Part of a small language model's weights.
Architecture: untied embeddings, normalized queries and keys.
Training: a variant of Adam for these matrices, 82M tokens.
Each number is 200 + 30 x the weight over the matrix's rms, rounded and kept within 0 to 999. Layers, rows and columns count from 0.

# up: layer 5 MLP up, 576x192, rms 0.0765, rows 303-402, columns 128-159
# down: layer 5 MLP down (transposed), 576x192, rms 0.074, rows 303-402, columns 128-159
up303,219,187,217,169,228,208,224,185,209,203,226,216,181,184,168,178,139,208,194,184,210,185,167,260,170,154,149,212,270,205,196,178
down303,174,169,207,199,235,161,193,232,204,230,192,208,219,184,208,219,249,134,215,190,202,189,275,181,223,252,213,196,252,187,185,191
up304,183,186,237,252,264,233,178,200,218,207,211,212,201,194,164,231,221,195,213,248,183,162,201,218,152,175,249,192,205,185,220,173
down304,225,142,206,225,238,167,206,193,215,240,203,163,183,185,233,204,228,213,175,187,200,186,231,203,164,152,220,133,187,127,167,217
up305,241,157,184,260,187,247,227,195,221,195,211,245,194,200,206,219,144,253,232,191,189,196,193,240,211,173,134,215,198,206,184,204
down305,161,227,171,217,189,154,220,176,229,208,215,210,179,182,241,168,173,239,250,222,167,199,206,205,161,238,224,256,164,243,154,187
up306,204,153,248,225,254,214,138,197,203,122,248,179,162,173,222,188,203,195,192,200,149,216,156,188,182,262,185,233,183,205,195,227
down306,186,190,207,243,173,241,161,223,167,163,218,236,157,231,185,167,185,155,196,168,248,184,222,196,244,188,212,196,242,197,210,206
up307,200,151,253,185,178,229,237,165,232,189,227,214,184,253,169,204,177,243,219,261,183,218,210,189,227,217,195,237,178,207,185,232
down307,193,192,229,198,197,224,253,118,193,187,178,184,157,190,197,237,173,181,189,291,217,177,175,190,206,217,245,179,206,220,210,188
up308,202,222,177,205,274,184,184,241,208,187,259,214,248,219,183,233,234,202,241,185,216,222,205,165,221,181,132,219,159,177,149,196
down308,198,159,209,193,240,206,201,203,211,196,207,210,202,174,176,188,237,183,225,190,235,184,174,119,198,185,162,192,194,157,185,268
up309,152,193,168,254,209,219,162,216,207,243,209,225,242,192,192,169,186,200,216,188,203,185,154,194,199,139,216,202,269,215,213,214
down309,203,140,176,216,197,255,184,185,231,223,214,239,250,223,282,205,222,138,180,162,187,228,197,177,278,215,143,205,213,177,109,239
up310,155,249,249,195,181,174,186,202,209,238,174,230,195,199,219,208,232,152,241,238,224,249,223,258,215,224,153,165,205,209,210,206
down310,257,199,143,198,166,161,216,147,140,193,179,170,175,200,211,162,186,199,168,186,222,187,195,254,208,224,237,196,147,215,200,212
up311,248,219,212,177,217,192,157,166,185,195,210,202,219,233,187,140,212,265,171,182,203,169,185,223,216,196,186,246,152,247,226,154
down311,232,204,197,155,210,181,268,196,233,196,215,239,200,190,170,262,191,229,213,182,227,192,224,224,249,187,181,231,220,212,237,136
up312,158,188,161,194,283,201,175,221,174,177,247,236,203,210,211,154,183,205,221,237,218,231,186,295,186,215,201,203,226,197,174,154
down312,195,223,226,172,235,148,251,211,174,206,168,268,234,179,219,228,204,182,206,233,188,173,183,281,220,187,205,193,208,183,189,224
up313,195,238,178,187,223,205,211,199,192,155,173,201,213,198,172,155,130,234,269,266,138,226,187,195,238,201,154,221,244,215,224,213
down313,175,208,196,163,156,196,224,178,149,177,212,188,231,217,201,221,214,195,214,222,189,152,173,133,196,197,143,135,240,238,159,167
up314,205,217,205,249,159,242,197,202,242,228,151,252,228,200,198,258,126,227,204,227,196,232,194,214,236,203,182,207,205,224,200,172
down314,190,232,259,171,209,199,176,180,219,211,173,229,170,206,185,240,224,230,208,227,215,167,220,199,219,192,177,213,232,202,165,184
up315,159,149,192,229,218,243,182,232,221,190,219,205,183,188,161,269,214,226,297,221,207,248,221,176,193,240,213,179,204,209,196,265
down315,208,141,132,255,197,217,218,122,189,165,205,199,194,271,215,191,201,253,184,180,256,195,214,229,208,181,156,156,190,134,208,237
up316,179,199,191,163,253,181,172,196,171,205,208,197,182,192,226,194,197,243,200,179,179,176,218,202,187,191,219,198,189,199,176,146
down316,231,170,182,158,212,257,219,192,151,189,217,201,225,162,227,215,212,197,154,229,215,148,219,194,220,172,181,220,178,178,172,192
up317,166,187,250,245,239,230,152,197,241,201,150,155,174,179,187,157,184,215,159,192,156,193,144,189,197,235,176,228,211,227,150,192
down317,243,188,174,198,169,243,207,243,180,197,214,221,212,217,210,180,178,182,180,203,220,182,212,224,240,235,178,195,204,150,203,211
up318,235,201,215,193,207,236,206,212,239,208,225,241,219,257,236,199,186,241,246,213,163,233,206,247,219,213,171,194,192,191,161,222
down318,221,182,228,186,196,211,206,178,243,209,188,219,166,177,204,142,173,260,201,205,210,228,165,192,215,259,172,180,205,220,178,205
up319,153,182,250,203,251,222,183,218,165,123,217,183,140,246,187,162,134,204,229,203,170,167,204,236,190,196,207,247,237,228,202,164
down319,153,203,219,205,234,183,215,152,253,140,227,170,157,276,224,166,144,179,194,213,160,166,171,190,218,190,231,277,145,170,204,179
up320,149,178,204,203,203,210,199,238,226,185,270,147,185,202,214,210,158,253,227,210,189,220,186,225,202,122,173,203,239,194,174,223
down320,195,233,181,201,207,265,205,165,192,183,266,211,178,201,232,186,161,243,151,205,217,150,193,234,209,136,196,160,213,129,187,199
up321,208,224,228,199,215,177,185,233,219,171,209,175,200,219,196,187,206,217,211,240,169,250,180,210,208,176,138,245,185,282,203,223
down321,241,208,183,263,238,189,190,201,211,255,232,235,224,205,157,194,224,197,193,158,188,221,214,181,200,216,226,206,233,184,203,192
up322,219,149,254,204,236,225,144,201,247,149,184,192,237,224,175,149,163,222,187,232,165,227,209,188,165,242,223,236,220,256,147,228
down322,228,193,204,183,160,255,226,210,171,237,234,169,219,181,191,201,238,222,173,185,249,194,191,305,232,170,176,191,221,194,179,213
up323,168,213,184,205,221,168,194,210,197,220,187,203,232,181,229,193,203,190,178,214,208,210,213,191,218,171,199,203,175,175,218,215
down323,188,219,188,232,255,223,172,233,208,150,227,195,150,192,183,181,201,228,178,215,221,199,182,206,185,209,189,209,169,190,201,210
up324,228,208,202,199,200,226,228,234,254,169,240,198,177,215,155,227,160,207,195,219,172,165,186,274,180,188,156,208,195,193,170,204
down324,192,201,199,238,194,188,190,202,204,186,176,170,204,196,191,157,154,231,222,187,183,188,199,224,190,248,228,201,170,260,214,214
up325,231,192,206,234,225,209,197,240,189,196,182,227,194,179,195,180,151,269,197,164,124,215,209,232,213,232,207,259,200,228,190,159
down325,164,170,147,235,173,177,232,216,182,255,225,192,230,197,204,214,227,209,155,204,154,178,181,197,209,192,197,167,164,222,180,229
up326,207,161,252,230,246,266,223,185,201,185,268,214,130,240,227,142,200,234,172,198,188,206,194,215,134,192,198,215,167,142,172,171
down326,218,164,137,150,192,244,253,187,134,205,219,221,239,176,210,180,227,151,119,182,205,178,249,162,208,223,193,193,186,164,190,206
up327,218,176,184,253,193,210,206,260,232,169,171,159,195,217,182,202,193,219,194,193,161,250,200,238,172,137,176,209,200,198,244,220
down327,256,152,131,239,224,214,204,257,184,157,210,166,226,181,129,213,149,228,158,232,160,183,184,196,112,128,214,273,231,216,176,227
up328,232,169,256,169,265,240,173,225,186,199,255,231,203,225,161,190,149,244,218,210,186,204,146,233,169,179,191,244,186,206,217,203
down328,185,187,225,205,247,219,214,196,148,223,212,216,221,186,180,123,208,236,202,219,231,164,200,252,150,126,160,203,200,154,194,220
up329,132,156,197,171,221,198,217,206,153,170,215,170,193,218,148,241,192,169,235,212,208,228,156,195,192,133,153,239,235,149,229,220
down329,138,147,76,183,196,181,202,178,145,193,199,171,204,224,164,197,193,123,198,180,227,195,119,180,169,191,222,217,200,179,236,244
up330,241,253,211,187,172,165,181,218,238,160,200,208,228,142,187,225,192,212,271,220,187,260,133,207,244,232,207,268,271,256,220,138
down330,192,177,175,157,137,155,177,104,166,172,221,165,195,151,199,215,237,149,183,179,177,161,184,155,154,178,171,158,183,209,186,162
up331,154,236,218,253,220,242,177,213,189,237,216,200,185,197,179,201,219,241,154,169,196,232,231,194,165,167,179,217,171,202,218,188
down331,170,179,214,236,188,231,236,254,220,224,184,205,175,191,168,200,200,255,215,199,209,211,207,158,156,148,228,150,119,148,173,184
up332,159,162,199,223,196,226,218,216,224,208,132,221,239,196,182,166,184,228,272,225,188,221,157,163,190,193,220,197,197,249,210,168
down332,216,221,209,159,199,215,205,278,161,191,232,151,188,209,184,216,240,214,166,184,223,198,191,211,210,206,198,208,215,178,154,166
up333,227,153,194,208,215,243,208,213,221,250,231,240,168,196,166,233,199,195,205,226,209,214,193,217,186,235,218,234,177,204,177,189
down333,224,186,208,186,244,177,204,223,154,210,216,235,191,169,194,192,149,230,183,199,173,146,158,223,218,133,215,150,192,214,190,201
up334,239,161,181,222,221,237,145,195,239,165,197,215,221,226,227,194,190,192,258,303,176,208,182,204,235,239,182,212,225,218,165,222
down334,198,208,190,165,145,247,215,141,186,214,194,201,238,159,173,178,184,180,167,187,193,175,190,217,207,187,192,211,243,163,193,203
up335,211,210,193,240,240,258,216,238,250,158,246,220,195,171,221,181,182,197,225,192,162,223,266,249,160,153,189,173,264,209,199,252
down335,222,126,151,189,239,211,138,215,195,221,212,230,262,209,228,151,185,187,240,258,174,193,208,224,173,196,164,182,156,210,164,227
up336,179,198,208,224,178,214,158,219,202,211,240,257,168,156,176,187,175,216,219,186,228,245,253,204,214,223,191,225,210,243,221,262
down336,229,173,138,251,209,190,211,170,195,237,222,167,195,186,134,136,175,218,191,171,204,161,207,227,226,206,187,195,218,149,174,190
up337,143,142,241,235,173,239,135,219,207,198,177,155,215,225,195,169,185,231,204,190,205,200,162,256,134,193,199,244,247,217,105,172
down337,206,148,168,189,178,232,180,209,207,203,152,190,183,267,219,175,142,142,206,184,185,196,207,173,220,254,234,197,224,164,78,203
up338,224,232,244,156,206,193,162,210,171,237,179,225,173,180,169,206,241,227,225,262,165,204,154,222,238,165,207,209,219,217,188,151
down338,209,209,228,188,239,215,193,197,144,167,220,206,207,209,136,216,290,174,220,160,211,233,225,196,195,248,180,225,195,188,202,219
up339,167,261,267,219,262,198,153,243,188,133,183,169,211,183,213,201,189,256,230,210,141,208,159,184,143,192,201,220,224,186,206,222
down339,223,213,211,175,221,237,167,282,181,179,171,171,253,204,178,194,230,226,256,209,187,181,195,216,217,216,163,158,198,162,199,255
up340,255,209,230,246,218,241,175,189,231,190,185,181,162,294,179,205,207,206,180,173,202,204,140,198,223,216,184,191,169,225,161,184
down340,216,195,245,202,228,143,217,224,206,198,200,185,180,252,187,223,231,222,192,167,185,137,159,166,244,216,176,205,204,219,139,192
up341,198,205,192,165,162,200,205,248,171,195,197,190,202,230,184,165,236,192,208,225,216,201,232,187,218,233,209,194,207,190,202,177
down341,202,183,197,200,239,227,163,177,215,199,206,201,185,168,210,209,142,204,197,171,180,215,156,245,205,188,161,199,185,192,194,192
up342,277,191,232,224,175,188,197,241,164,176,240,161,191,266,161,160,196,211,213,244,166,210,187,205,193,190,194,243,188,191,189,143
down342,205,200,188,171,189,223,215,219,222,230,193,158,227,190,224,147,187,187,202,185,175,131,192,188,199,230,221,245,221,176,210,196
up343,228,253,249,198,242,202,235,182,199,193,192,219,222,206,215,166,189,195,243,232,225,221,191,242,224,218,131,198,218,235,160,165
down343,158,208,244,179,149,199,275,210,164,208,228,224,229,229,258,179,213,227,274,209,166,188,201,246,212,171,197,199,219,283,166,203
up344,220,277,208,243,197,224,184,210,181,184,239,205,158,233,206,156,193,202,189,215,217,233,147,179,159,197,219,209,167,254,183,132
down344,179,175,171,210,202,224,218,184,177,215,238,178,229,188,244,189,228,162,188,177,214,167,129,117,219,234,178,170,142,208,198,230
up345,201,218,203,229,211,248,196,229,206,195,226,239,176,207,230,176,140,204,168,166,185,188,146,185,138,217,236,223,188,194,182,162
down345,177,193,160,241,190,208,165,187,212,235,168,221,236,232,237,196,142,186,146,146,216,203,198,268,191,205,164,228,182,190,189,209
up346,206,211,240,199,265,168,202,182,251,202,193,143,198,189,182,187,179,217,233,166,238,214,181,181,193,164,170,186,202,202,191,146
down346,196,145,196,184,218,195,217,123,198,217,237,185,235,145,213,184,184,210,180,178,276,217,231,157,229,207,249,146,163,162,208,129
up347,171,212,200,226,181,187,152,220,235,176,203,240,189,224,174,214,160,205,182,183,120,232,209,230,207,204,177,210,201,255,205,182
down347,122,179,220,212,176,212,178,200,211,177,190,197,196,167,211,183,200,200,213,209,195,198,181,166,219,222,180,267,232,244,156,211
up348,180,251,218,247,223,199,209,250,213,165,162,241,207,169,137,195,161,194,177,240,183,173,199,204,191,182,170,223,188,196,203,178
down348,225,223,235,155,241,236,205,282,193,194,236,233,218,143,164,191,200,161,223,167,205,207,188,184,235,239,200,197,193,195,201,201
up349,191,207,203,190,201,234,177,185,246,223,210,268,240,195,203,206,161,242,272,229,156,203,162,226,229,230,169,216,179,173,174,226
down349,240,157,241,189,181,238,194,167,195,156,184,218,173,241,188,187,144,165,209,239,137,207,192,215,202,185,200,169,195,270,210,190
up350,238,185,243,177,236,234,210,211,216,171,226,230,118,236,179,166,113,179,150,214,155,150,154,175,169,192,165,218,195,244,174,171
down350,174,186,160,174,191,183,254,244,202,209,232,227,200,263,169,185,111,200,201,190,185,177,206,212,167,237,125,228,179,203,227,218
up351,167,273,204,233,231,197,173,203,178,205,207,227,252,226,167,214,189,192,181,215,213,244,199,209,170,187,209,287,271,245,230,133
down351,250,215,201,110,193,225,197,221,165,209,246,226,202,194,239,236,207,191,201,228,156,223,195,197,204,198,179,241,225,211,190,212
up352,227,205,238,285,184,226,241,218,180,205,219,200,193,198,192,196,229,236,172,219,163,196,159,225,162,132,140,243,260,238,182,207
down352,191,147,204,148,185,219,168,204,214,215,211,160,224,226,155,258,202,229,252,206,215,219,138,145,221,154,224,232,138,164,149,183
up353,256,185,253,166,239,214,173,216,172,202,218,218,186,250,196,180,159,196,265,181,210,196,239,211,202,201,228,222,133,210,189,195
down353,223,194,246,201,204,180,205,193,203,249,173,180,192,236,215,189,231,207,207,158,182,227,193,221,202,158,220,196,192,240,221,174
up354,184,224,216,252,179,229,184,187,220,210,213,185,168,236,225,193,146,206,185,146,197,208,177,225,213,181,209,169,174,197,182,154
down354,203,207,216,192,170,217,222,179,235,211,172,192,192,202,205,171,168,196,223,218,198,203,130,180,196,217,223,209,196,166,200,186
up355,201,191,245,168,204,226,201,194,205,213,231,242,177,174,181,189,149,210,200,162,233,226,244,210,194,180,234,243,215,196,226,182
down355,221,201,217,179,266,182,194,168,201,205,198,198,217,218,174,227,217,198,208,183,152,254,241,231,207,136,219,228,204,222,202,178
up356,195,175,256,245,262,221,172,217,207,202,269,185,194,193,201,222,198,232,236,199,150,185,207,200,158,189,186,217,223,202,182,181
down356,211,183,230,184,180,160,234,140,199,230,200,149,209,204,205,213,231,207,198,195,192,209,170,165,170,179,209,186,209,234,215,199
up357,255,228,217,227,218,234,180,226,156,185,189,173,201,143,114,196,245,238,201,259,204,186,168,185,196,159,187,238,142,252,217,200
down357,232,199,225,248,192,232,247,162,186,171,181,173,194,156,145,231,189,279,207,250,227,205,214,147,200,198,205,200,174,238,255,224
up358,181,214,230,218,236,195,157,215,189,160,205,156,154,202,227,218,210,246,201,180,199,232,222,271,188,211,201,228,203,244,183,205
down358,201,191,219,230,188,225,167,172,198,251,219,144,212,202,192,221,208,232,183,192,179,186,190,208,152,220,175,194,218,192,193,233
up359,204,229,222,220,166,214,157,225,179,236,184,217,188,228,194,176,220,162,219,191,198,229,222,207,239,235,168,230,234,203,182,197
down359,176,203,223,243,136,197,188,203,212,187,158,172,223,233,201,219,177,208,223,180,186,208,162,207,201,227,187,201,204,230,232,220
up360,206,187,221,188,197,194,203,235,231,195,225,163,199,253,172,227,235,239,216,228,148,234,192,234,184,192,151,193,208,206,189,191
down360,232,186,212,163,167,219,144,138,120,204,205,222,222,212,191,198,198,254,185,245,180,175,248,231,227,254,168,146,212,147,233,198
up361,196,189,201,183,210,193,190,225,160,137,231,185,190,248,133,115,172,167,157,201,214,230,148,187,171,236,186,215,211,204,190,155
down361,197,171,242,167,146,241,253,251,173,257,240,177,208,174,237,233,215,249,197,240,214,190,231,194,241,233,198,225,274,237,171,210
up362,195,200,210,218,180,213,190,315,238,140,202,197,124,229,159,213,205,191,257,186,217,221,210,207,184,183,190,184,248,212,176,239
down362,169,265,161,235,191,229,197,185,212,169,202,200,247,197,228,221,178,163,213,155,162,202,191,246,244,183,215,225,168,161,257,232
up363,219,266,227,228,174,182,147,182,225,152,258,146,153,205,178,166,234,226,177,196,159,261,190,238,163,204,176,234,172,264,159,196
down363,160,235,168,168,139,152,174,163,216,207,273,153,178,188,156,202,214,136,186,190,173,181,187,188,246,179,216,210,153,217,159,174
up364,137,201,191,250,210,193,193,215,211,238,214,169,201,191,171,226,222,202,222,192,208,160,207,251,207,214,170,210,193,191,159,198
down364,199,184,227,209,224,204,148,180,235,173,220,165,207,202,197,240,228,249,173,152,222,213,167,217,210,130,179,232,170,159,214,220
up365,186,211,195,234,207,201,174,200,182,144,199,206,215,219,191,210,131,205,237,241,191,196,225,169,167,190,226,205,249,231,133,172
down365,165,199,171,226,189,208,182,167,210,166,146,268,215,179,194,179,130,169,185,205,205,170,265,131,213,265,210,219,241,264,223,197
up366,158,151,219,161,200,258,164,217,220,165,241,172,159,216,215,186,225,243,220,178,184,240,171,239,201,157,165,256,181,203,149,213
down366,245,176,205,237,242,245,139,224,217,191,202,181,190,218,215,191,219,161,152,98,218,170,152,213,226,211,152,252,186,140,171,207
up367,190,209,222,163,245,229,202,202,203,215,229,222,196,221,239,189,195,178,197,190,156,212,161,201,224,222,247,262,183,187,163,210
down367,140,175,252,215,224,215,202,205,219,223,192,245,266,218,182,191,217,142,177,191,169,193,217,234,234,224,200,196,186,174,159,245
up368,205,186,198,233,171,306,216,171,225,172,272,267,181,228,174,180,163,193,148,202,197,195,150,193,163,231,165,230,203,198,180,161
down368,167,194,161,250,175,246,202,201,107,192,183,205,172,184,157,263,178,204,199,243,194,131,164,210,148,234,174,224,175,180,212,157
up369,220,154,199,153,243,237,149,246,235,171,205,192,166,252,199,166,180,245,227,172,228,172,183,207,163,214,254,195,162,201,178,227
down369,214,230,168,221,210,184,236,215,182,206,195,215,223,205,220,190,190,205,165,199,204,202,197,226,219,153,178,209,218,167,233,205
up370,200,182,229,160,220,162,158,215,217,191,255,187,211,230,196,155,156,199,186,208,181,240,158,192,187,198,196,197,163,279,230,200
down370,233,169,183,204,219,151,228,233,186,168,230,223,229,233,190,193,240,224,197,203,181,199,215,196,162,165,212,171,231,183,144,214
up371,221,207,220,200,175,249,212,232,216,181,198,200,170,224,204,203,195,251,199,209,178,208,189,270,173,211,185,203,194,160,189,211
down371,232,224,174,175,206,245,202,177,240,193,218,147,218,194,183,163,237,205,183,255,205,220,216,187,241,230,218,168,210,162,188,166
up372,189,191,221,206,207,198,193,183,222,213,162,212,209,240,172,229,205,206,180,223,199,249,194,153,206,194,187,209,186,221,195,157
down372,177,231,195,207,210,205,191,239,208,216,205,204,194,201,190,183,196,227,202,231,187,215,178,183,169,189,194,217,198,204,199,192
up373,167,192,232,194,178,211,201,261,201,204,181,253,213,182,172,220,222,192,223,240,194,206,195,223,194,231,194,196,200,193,210,190
down373,222,164,199,178,253,252,157,200,177,171,245,169,221,213,176,233,186,252,218,210,202,164,197,228,182,204,210,221,149,194,204,246
up374,160,165,218,256,153,193,198,216,236,229,110,180,170,163,174,200,213,224,208,258,126,187,163,218,181,192,192,236,215,182,229,222
down374,201,209,112,204,172,169,184,185,235,289,181,149,225,220,209,176,204,258,191,197,160,169,156,164,168,208,171,181,194,216,235,230
up375,191,204,242,235,203,224,237,196,193,135,184,203,191,154,186,186,195,189,196,211,191,226,176,190,218,212,237,189,173,227,203,219
down375,208,202,208,176,213,243,170,205,201,189,195,212,212,218,221,201,241,197,219,153,177,203,197,200,240,180,165,225,190,190,194,220
up376,198,158,249,160,235,234,165,171,193,154,225,163,182,242,193,186,185,246,195,222,156,208,157,237,205,249,259,239,189,221,183,222
down376,251,218,194,156,222,230,166,135,194,211,200,184,185,193,195,207,213,243,177,176,200,144,190,167,183,228,203,173,169,181,184,202
up377,194,181,210,217,220,189,185,213,201,185,183,144,201,257,183,130,238,208,189,167,192,211,156,180,184,198,181,248,200,225,154,233
down377,235,184,176,200,157,134,229,187,232,258,177,213,180,211,207,163,167,186,194,220,172,197,185,123,212,217,184,197,187,211,196,226
up378,232,204,214,195,204,222,225,232,205,223,225,220,211,240,222,195,196,215,192,178,197,188,205,188,249,228,194,192,186,183,223,240
down378,247,183,173,221,183,281,230,242,216,231,166,168,185,227,187,183,208,170,200,192,180,158,251,166,213,175,170,169,256,197,173,201
up379,198,245,253,200,244,220,152,245,182,149,182,190,220,254,129,229,189,195,177,205,204,228,191,218,154,132,146,204,218,156,161,234
down379,191,188,247,212,200,259,209,207,194,223,181,199,206,187,186,190,198,222,211,228,173,196,152,194,194,196,188,176,171,198,202,186
up380,201,208,257,201,175,199,176,220,169,228,266,179,136,157,172,197,176,234,183,240,242,227,140,180,219,192,182,215,153,231,190,134
down380,137,146,237,203,250,172,189,183,127,231,271,214,146,243,202,246,236,154,216,235,178,194,193,237,222,221,186,189,192,135,190,202
up381,251,155,224,187,226,239,154,186,193,223,230,158,190,210,198,246,140,214,229,184,179,195,209,186,217,149,135,164,268,176,191,230
down381,204,252,202,189,237,225,147,152,183,286,224,259,164,176,154,221,181,191,174,160,206,183,172,215,229,192,207,167,152,168,212,183
up382,170,238,185,242,272,234,170,199,221,194,216,174,213,225,198,137,194,195,230,180,191,246,210,207,219,206,207,223,212,217,201,238
down382,201,224,188,265,194,228,209,159,179,201,167,192,183,159,193,207,232,137,189,208,217,162,210,200,206,213,185,144,237,155,178,197
up383,196,216,244,247,223,265,199,225,230,177,228,218,203,203,226,210,188,201,284,258,194,207,163,275,211,208,177,258,212,230,167,183
down383,220,172,114,183,204,192,147,165,199,228,206,225,239,182,198,208,175,258,208,230,223,213,128,189,182,138,199,248,181,237,217,177
up384,258,205,205,185,208,238,220,208,238,190,166,198,201,209,180,194,200,241,242,240,207,169,193,236,171,203,161,256,185,220,218,202
down384,243,214,186,218,172,203,182,193,190,170,169,208,208,214,198,205,136,228,226,214,176,220,208,220,198,189,172,196,192,238,199,237
up385,216,203,199,195,259,255,211,233,256,153,266,214,183,215,205,190,155,234,188,247,195,188,249,162,183,132,223,182,176,205,145,178
down385,166,229,187,173,172,220,191,213,196,151,224,213,212,216,212,233,231,213,176,182,180,226,285,232,143,188,186,197,170,194,183,233
up386,202,190,202,211,236,161,200,226,192,170,220,158,228,243,208,157,220,179,172,190,205,176,151,258,167,239,156,210,210,235,220,206
down386,188,154,168,190,201,219,182,182,187,209,216,178,254,180,231,250,186,237,192,251,243,202,217,241,190,211,130,250,199,158,175,255
up387,203,206,202,195,208,203,197,214,203,185,205,192,196,200,197,196,187,197,208,194,182,202,203,206,190,184,194,203,199,225,196,194
down387,198,191,191,209,204,198,212,197,211,197,210,204,205,200,201,191,196,203,199,206,207,201,195,192,213,194,195,200,201,204,194,191
up388,225,174,218,198,226,199,181,224,218,172,215,207,172,180,195,187,187,216,184,205,207,210,157,233,184,167,209,231,192,245,167,224
down388,200,162,180,183,215,231,180,207,177,184,217,180,184,215,204,233,210,215,204,175,197,226,205,242,184,173,191,199,202,214,190,176
up389,199,204,243,196,204,241,143,261,167,172,203,240,196,241,179,206,182,229,191,178,191,224,211,246,208,133,220,272,179,225,217,195
down389,204,149,186,169,152,176,199,201,209,166,200,231,148,246,177,250,170,204,212,198,219,201,240,193,176,141,259,247,149,175,171,196
up390,224,183,185,188,199,203,119,172,191,177,191,151,207,249,175,165,202,216,197,211,194,182,183,185,177,242,174,210,212,236,171,206
down390,224,204,196,133,207,189,198,224,160,173,182,183,241,178,200,204,176,217,184,237,203,144,183,198,202,252,218,228,240,192,229,237
up391,210,256,262,234,193,215,164,228,198,228,230,182,205,173,208,173,194,142,149,193,216,209,175,237,196,165,216,218,183,193,151,174
down391,176,150,202,123,229,215,169,192,196,209,177,241,228,160,208,204,162,216,201,193,191,192,205,235,207,175,216,187,169,208,183,195
up392,232,169,194,190,224,214,182,194,198,191,202,163,201,249,203,185,168,238,251,195,151,144,236,210,181,207,215,176,212,181,182,202
down392,136,215,221,231,227,143,183,224,183,191,176,245,193,220,166,178,179,240,189,147,245,190,174,209,180,163,195,208,195,192,193,185
up393,210,262,223,225,193,185,246,205,241,196,192,167,168,170,222,237,140,222,244,208,240,262,141,208,192,195,135,204,167,250,184,189
down393,150,195,206,191,159,160,254,152,188,220,196,143,185,195,185,236,222,254,258,174,205,187,166,154,187,206,164,168,234,201,202,176
up394,156,184,237,222,186,231,207,218,258,174,248,218,135,233,205,162,234,238,205,240,179,167,156,226,226,209,217,231,182,222,192,186
down394,198,155,196,221,187,155,181,239,213,202,180,170,149,239,185,222,185,196,182,194,189,170,191,213,203,213,172,202,226,190,209,181
up395,195,193,172,175,245,285,207,232,172,206,199,217,158,218,211,154,194,196,185,200,191,150,189,208,182,222,148,219,153,227,195,168
down395,173,176,166,260,158,219,243,178,211,243,212,216,200,210,188,244,181,230,213,189,202,145,226,216,199,224,221,222,228,239,173,206
up396,159,228,182,199,202,226,180,214,189,185,261,211,192,213,175,182,228,196,165,193,209,227,159,206,207,163,229,246,234,190,218,184
down396,179,212,170,208,193,208,136,163,148,196,206,217,153,244,169,237,155,158,197,238,215,198,206,218,244,214,216,284,230,198,269,213
up397,212,196,217,214,203,203,203,169,238,207,217,193,176,203,235,231,186,200,219,222,158,277,228,199,178,258,231,212,211,274,202,191
down397,147,195,204,205,215,252,117,143,225,203,203,245,211,216,191,225,192,162,170,226,221,218,192,184,184,164,191,202,243,173,255,168
up398,217,221,196,215,197,262,161,220,224,146,252,190,153,216,150,193,160,256,197,234,177,208,214,259,151,161,159,248,234,190,198,211
down398,222,167,176,171,172,254,186,164,195,204,167,160,227,232,256,230,201,234,185,180,221,197,236,213,179,228,170,204,170,201,205,229
up399,187,217,192,240,252,225,253,183,218,201,211,177,230,242,154,162,212,229,194,243,230,226,169,212,162,201,203,185,202,208,193,195
down399,196,198,193,177,198,204,178,257,153,168,202,195,173,185,196,218,234,161,240,200,164,204,214,173,177,210,229,180,223,203,209,216
up400,235,243,189,196,207,295,140,156,248,206,184,228,195,247,167,211,206,233,213,231,147,247,199,212,220,218,169,190,261,211,259,186
down400,222,244,195,185,207,224,183,192,222,246,163,229,204,155,228,223,229,178,180,150,193,200,250,173,171,185,209,263,206,202,226,146
up401,219,225,202,198,218,175,180,168,167,162,204,216,179,232,161,150,225,183,179,214,234,213,231,221,177,200,192,234,194,200,182,235
down401,199,198,222,170,221,212,195,190,214,196,183,181,244,147,193,188,225,235,178,234,199,170,159,164,192,184,244,185,179,189,164,192
up402,193,196,205,202,204,203,195,208,209,199,208,199,199,204,202,187,193,198,198,206,202,202,213,212,199,197,186,203,200,210,187,196
down402,198,202,196,197,202,203,200,199,199,203,192,201,205,198,205,199,205,196,196,199,202,190,194,196,197,200,198,196,197,202,199,199